Weights of a small GPT-style language model, trained from scratch on English Wikipedia.
Architecture: LayerNorm before each block, untied embeddings.
Training: a variant of SOAP for these matrices, 1020M tokens, 4294 steps.
Each number is 500 + 50 x the weight over its row's rms, rounded and kept within 0 to 999. Layers, rows and columns count from 0. Numbers have three digits each. The size before them is the row's rms in percent of the matrix's.

# gate: layer 2 MLP gate, 1024x512, rms 0.0829, rows 948-978, columns 448-511
# up: layer 2 MLP up, 1024x512, rms 0.0815, rows 948-978, columns 448-511
# down: layer 2 MLP down (transposed), 1024x512, rms 0.0726, rows 948-978, columns 448-511
gate948 097:541444521556445506456483489501558490490388492574477479552489548604532538496676481597508498507405530553513508422440493463521554529544422531477414506496504561448469499457459482552498385454426510
up948 104:527437447388545463392412542497494611567500627473488538522408507427529586408514488496465404519493502538540612478564664503553555496552552546411478508511558501490435499483536591399468547499513548
down948 100:474553476477468483538503518486532391498481363500514481564501485479588488497485488539525616489532543416553456477371437506463485568484492498554509554551565494539516491516550448430535454540517442
gate949 112:521527462589490527409523611550529536537461492518469492493514546495452517472472545527449429484535375480494447482525492528589495540483516408463524434515502530446467463484395586546430492499546460
up949 112:485532462517561495455482529502535571564416528474492478532531517525486597571595532528483534531572490450635526469470437384572566554443512531559513520496571543437459539527490581491412485591510454
down949 098:449515478531587585500453539502578471444531575503535496524538615601528525447562561517463440526526546443561573568477428443481456442430394542483508528563552525519471546504461501538534588458440455
gate950 123:449518528488534624509518531484577489564549497451542550504474427596583549485461437529543386578493493593549498457586439449409513480520491466526447514470499494502546514519439480467515501513550404
up950 123:528595555399492498413545567456602451598540451433568561531495577539467553513462481412452463522454358472503524458549455493499432521493487577519501423535450464426540486437462454474415488431561549
down950 105:465550453501560432494465465480508506495498501390496544534454520491442506432504475540436476446429532487505509480522535531481498429515428483492436476503461523454423587550390474481542472460514549
gate951 104:513585431501524506463571487604461518581576589490603463389521508507495597471536420489567563542513547586583544530484520558527398650511494492340520480501543466546414418558493439422469449499512484
up951 099:450472551578480551490554580518540561422474416535427483535546505488634424484501543497449517479450464442502497447539544495508513450496507467618523508521460532470509509444474521539548558542543564
down951 102:518469512506436573520556510485454498521466526450492458455455472475560485495451571495514587516484528546522438523539561546478540485396530453556541536442516571481449429438579501548451577467569537
gate952 106:450493576492420442527518589509521536511388488522531412502431441578435451422553486453567581582540479543513513573489531471510428393532450487580483533502471405503503522574589497574521538397432591
up952 099:499546529538518523482472434483470550518524510546426470527453498445486469510505554460529435484460446523456556574430552454547515440505515469437474520402461485478506546486536457467438472511520445
down952 102:508558481494418515459457557481454561427543543528538539525517415487452468605438465576522527542530512447502535634503529529535438466515435524487441501497528396502467495462597575547578488480495531
gate953 104:514421457474599528543492522554470537488479516450451506503508495580495513548464507541515462518562523526488450515584436565510619517526549497559467501524589418504605443446597491496519536447496513
up953 110:517525529580459560486501459530476557536591493556582438525509613436483543538482503480503542513523556465518516490441432543579495567459559529544483505459550522512521517541347558517506486427454413
down953 105:483632544433433525554537475528478422594572478457394489541400436445536518489550485508552481409374563534491459463526480451501601433443403544580455494497522524385570532508475560491470517477605550
gate954 105:503499499461481514504543540451480514466594468498488563546559473566607483481526402475517524515467461542518537513479510534507420533522663470555542486526483561487516516533425488450477445530557516
up954 100:409494490487541466419553548431461484539490533521539385421523540468503580497597478512418475463462551544529476559464539430589440552522463494540481520562589483511437578562527595507438492435566546
down954 098:488554552487449556462428560456448498427541555514471348644492479396505392445436520472477559415500526549434513426502565513537421494450506508524526506496602493569606472549565509473512472510484539
gate955 099:465531505546561473518533481557544557469436511396510611414553529486472539535438574541551454507543464545501529516500498478557551529593469560492498603452512530457485522573484431432531546414460551
up955 097:500465443593474426470482492591512536495414479505576513582615453561571521483532484433459451465430469531514582581483512483517545394528606511442548624535529472582550464464530479503524537510585544
down955 100:563350488507557498573484437530500490500578504496481419491381505586525481504454549563501457421561572508528534530500498429415530437594400609476490514471531478462421518557514522461578523491500475
gate956 109:490544505487551521511401406586510501515444555539398406559628490499493498505504481475491480524482543551497558546441483445534554486441415417518558475473462554574536464417531462583421516495518508
up956 108:485539496573473581531509447482454546573483425530507435519491568500469528458537509436465505493470539496526611539474534376509426497439429539408579563415539479527504511477513515524454552500509514
down956 095:545537536501453498517403517427436514514461541448536516476506463578448349526437506579532551564577573464491628484494551488450482536481518447476507537537490440507500425422559479486533528458463501
gate957 097:536491542522513556500459440478461521526425470514408515614477446487417463463521388565535643432484424569460432510554437397399516491569498481427442557461440460540501481562547483464466573489497465
up957 092:384593453496407521456506533438491499390595539464562413393502371389607420465552544553443495510492510541484478561425423448510536466494445551512520626537443498547519478418539555498553466518436480
down957 100:489524592404507488459465578492558557420423493560512521487415626490439492599490447515476455534473520474410474437360514499509529588564512497546552498527496466623525531525601578462446433480513569
gate958 096:545470511466462430544458500517518452357473572385511507487487571519465443451459527523463493469450527628481561507402434463568459614499558488362471403569458459572510569534514524435429574566389447
up958 092:432458515524499456451541552443556521618509492526470478496415566441536482547460474395601412528484487453504514484618416506531533513542467617498527508562554529392608421496456576525516540497575523
down958 099:590493527490464502538534542539500546472394463441482543476525483451522505496518533550439447533519378415551486511576564537468544534395547473579449413435581506528538552585548537484543571471508480
gate959 095:478513478504417574465476466356597537460528536505491502513545479503442512521433543468443490400421535510530423501609502483493497477490545512506464447454473575466480514556493482446524510466615509
up959 095:521506544480498561506506437626422508496472489493480604447491443479463478527420556548557486592521536481476499446492489504493528479565490440553463448514490499500470508445572495477456520542494524
down959 099:499482498520514415448484550598553498458413435551518529497539504455610570478537455447610574540509527518554432507606466460497444537491470438532483495434530469498573473458431508525449493501559442
gate960 094:566467459457421532554453528502477494552528526507539559495584528417467531565481472492472494537570470511409515535445504574524538511500540478535581509509485511570431494504552409493544457527485504
up960 094:453510492483517591527513536488503490475484427515523529478546531508515520490532505540411645427478513554524490481438586472448447413459547486507543403507500554541555486532534530595477390433468481
down960 098:492480443539515477559423533524523522533496520549553555526488507544525504452478487467431549483612516495459474537466508526440498449496533448487594396521575508559490482537523519469476476565556493
gate961 102:475416443546545454499538502561461483516495483482431514615453483475511421555542408380475556448475601497358499486454455416489440571531565506471455485491537521584542512394496379466483539465541461
up961 105:526488463518465503562469557473499530514532465498544568551496540477502500494488413591468516495549495562481534521505501590440565558413477456405532455506527439500448470527568563483587500514429485
down961 105:515498446469465483467436530434419469429477519587543517495454533465478518453461448442476477440513580554603439549490514540573444544533630520514483501533567521518511499548590498525366445462487537
gate962 097:523409432495505506507512480517453472513534492421489378601499436586416545566499464411453546487477495377535445529376531419430535541460472634470487580410552449498609489465506501504467523537451500
up962 096:478603506521526522508470463570498517465525487531627582456581465437473498449513522431453462440530427572453490560532479545533568539532506578549507475536557466465509544635432444464484506484552484
down962 103:546510495549394506511437412476438438409550433482519496527559544462498403556457564607561448385374478532454522441548552540492400486431462518498472534508514428454580447577473446472422553437437527
gate963 101:513506440487479583527521524505537513486349476561488632541526545493543631578544480467410479588452566435465383528525446545403551557540487565507468507591457445488450460556504477487572447540545554
up963 095:497434505437478468526469506513387542415552445500567506513558521497510453492393537514508510557411505557456438486535478586524534552492526512518536542466452559553447439495488453559494474513536466
down963 102:472474439516635412580505455457470526515531531495540481549547552468490383401490492476496533555555443508601551437469537469591500500462414427476498529500554619563520435424457509537504534499504520
gate964 107:425515449407616458438515421481472498538433574503586465440406564493496491570506552498428500422571503544475538600500522462557520444521439407540510470484521417514495537504418470377498492434596567
up964 112:528497442480461483491468549547473503492485469490453518450562452439465554533444599470487533438542388475557507530605499493424515543501521562569428504554510547547586475580594515544421439509506546
down964 104:498499547509551447527442591493515440528451517468498428474506497554561494436524433565549502559437563494467501375449485518537491492517383549457523508445566584536459540483514463451603541501592557
gate965 108:560526555658431509449544580498534485463473473553542531544482563467477466506456466483590414535580477545577527506596510445516486538543417475556555529477506543534551502504495551467417516505565539
up965 106:517523598448526508379512573482533490542518510475529486454528388522604500486459556493573589489524416390477511548466556559453428464485443572402551471469529492404541466520490531474467526538372525
down965 095:477474551495538409546503568476487525516496460463520448483503474554407499481488430503436360442511555499541561562590514496539471488618412476578488471559511425506542509583464440443519425386497567
gate966 097:529543513510489550558471459514481525396542555530424533616484485483475568517441477485380490409478522516500503471480516525471510527501569435456415576506479616541532526465598513550473484518455495
up966 100:497623517482568443510511543553506481447543489413483557518501500399510544533555551470524424437547514453499549518456538532442519547455539461481552448403580522590392525482496473518484514448459514
down966 098:520539427562538473441399493484535469516513463511504476499551481446518495516477458445505418474439382445598524532480615438542478532458446498510572489461485427579455525481448522473508551481602602
gate967 097:491535466552578464481489514536465506519486438500474411532462528485549534549486522499404432538529495521465504576558524480575526566510460509446434552467449482558487510516538499470458571497561441
up967 086:501478509497548517499541514434547474520431577451582449437565503528531529489456466496455601512497563493471479553520532586440620407512544456468502556488472544530503496530476468427450489520513452
down967 079:563524494504579405473532524525538386494472470482494475506453503465556591510518480581549503518538524530460464471387531498499549427506567601491489520475471537433455598532483549523513502472452446
gate968 091:547425565485466529546428497540545583581541488570559503533501462523456492518438504480457569482471530428547451572525561418431492559534538470487448399549552556526379434406495467540562517449556484
up968 090:448418535453433496453417470514562534559571495406503370590536556532570562495422580435494485500484506407488490537455525381505450439503569510550495408543551492476463500567492465465555538509531515
down968 099:499581519576506468511483549521580552528528541469482533494505475524577478514434514446341478498477538534541503476498514450472500434589395516544545537489359535487455486456594471533523432485431520
gate969 099:450503491528550599526471531418435513497449529532495488516541467478531517533434516471449499545496418483507507543482494495525473561470483569530500562586454467441478556504490487607495493542576479
up969 101:594637616585445545462447452517561440449505492476512498508573529513500484504457543598452438552474437568536400502485421470538508525456493521436561531480555476508467489449474518441413419563498501
down969 102:468492519501521561506557545492573510516467533488444434522542645516537397619555481408528446493521550437500542497553466535447464451485489514585473441508477567468524515471492518478450492395487364
gate970 100:569395519542547552529521513463442518448510504450445445522544477533477434519538460525511564499488425387548538465404560485490553453543494501470465569502450486457442396579415550429626463518551508
up970 105:599482505428455470496576442514607546410522565520484513556505521438549444460469510431498442502541550451460550532563433393580478483503466478422495421474485518518495440475484525554542499483441494
down970 100:505546453493531540456548399455521461502465554526529450409500538567398407561404482564472497487557396452472550415497517501527543534562440476542387450542445505523571425479533523470558629442519395
gate971 099:425515574465508513577576504497431481535544461493441465536442481489483502599426468500481482513540513515524521476470592472522445492580462418439518463478427488509496490534510562569485483441585478
up971 100:380498518511499545556462540460420486510474549518357388557447474464463483528393465514414556466536430564463497530522489414525460510493481412463556562484415507447412564465559454523521450495586458
down971 099:530551481418485525494480532545457560450462471545528478463571501437453547352548479462520513523461525480451457455514458545513599517379533534533512434475483417463551437515453541551526521533456574
gate972 085:439519501519613494517566509474528521518410469491542476546426584433453440579502535526437505495517423493441446523509525495508539540507523391513504486502568592511612462599528489512400528531469517
up972 086:461543563423459531490523595524483447473551575532419500492589485545456604459572484549493480510527466514480540513557512498547507535439433455495440559465508475551533551412501462538506452544517467
down972 099:552525535542472443496453408500476396520553427380527555471602522450533572455557452468510527496508468480532521497524507465507553530397380500540465450470387377463404529521430504422553506477500553
gate973 105:600532554514495429489385496557533561553513514478480493508585451479466601456525368450484571482441508491544445443511514530495564552607488402582440480539408460613464524473478572506445446424579531
up973 113:592597551453506571489456505475525559498553496446504488483460467499547515485407462459442527513440548466519540492508481462523514514490507426547517569462505479479457529422436633519423507380485529
down973 102:569441516470557432535550522489618425504465458449471538471502508465524545502508457442465524607420480487542532411390429507512495537532406389608491538551446563447610630492502460518474595492490587
gate974 102:528394547378532551544555530522446496412498504442500550520462537569576401360481440454421509431570517515453562404511474442525520451493521482494594526517456513435569512591522470582550559481428499
up974 098:466501479530556556491493548490453619502442417503473503641532563442520394441549521523437461492529679559517522459546467540503597571555459408456422487541553515425587593491485467422522478581434464
down974 100:549501564437555476446433526469523490418535530503514589521503521494526410421525478453415550415486578466462445467522588487456512469509619433552441499471560548433584527551382535474562459625525410
gate975 094:540540390540563469523503586527465459636542511499481497460386363470488451567444504535477581524444550662463595442462624510540602503510542562558536536497580524491478511425457539526479486556601421
up975 099:561425514511514565591532508481518471473511534525521584515520440448462509535493543453565568488453488423563480495454560514491557579519505489477556461608422486502490488536497458456582478429493518
down975 104:483524519445541567485586620422450516410543472413466433481462519557427495529542455526490474522440440506465385549516530498514481466445514586463474487460517493532493478529454555547462533471453498
gate976 101:512465525398498407418591486529559542462516478570505564356336621511555569502490458517463498469549507492536499474601534522456475552473440531539531502536460449469550464467401509618458543559533512
up976 097:518516528518445518552493554526647533448551491471444556453493516501568599478560483442494437481471481471514614568614454538545484509532594466487553498498566509527547594568441471461527584446468524
down976 106:497425500492585603477404467478575642495523449526449518477498442487474533515462539388515520558433520513468560453569452483574471464432492548480368415497493503478566530500526519455507519462520497
gate977 100:442536556559538519489498520521438543534536523477522464536468544547535451508517513389508457452547520451570450524438401493476475503486502622419534495588458497474541439464532598430580441499520501
up977 098:564468451555488490454628464553517415495518498592465588535454479404576469424466491477517619485479584513478374501495506460540522532521564475526562455473477642507509485474550535535548587467430527
down977 099:474495540411496458504556499554463478501498465469482498436483471398474463534528459504441544417546577615531507413534551531403470492555491552511549472420507571451526484480518503578468542575454508
gate978 101:494468594521586560450540482421499461546540580544548508509499533492484458571523481454447564441466458431453490544494465492527521538480508472488486451505474481473422529487537452520575525500449362
up978 104:480519347531392536453480506672435515541491538551510550538465490588463527452601543560527545457538497601465561473471587371484526476539508387511424367474546495454554505500494516468517522475503457
down978 099:504522524501530485431451463495553505474487448425490452559584489500505465528450587507541509527428408496539613523398509545539458431476426430534590561628534497524495479540432465491473456476498515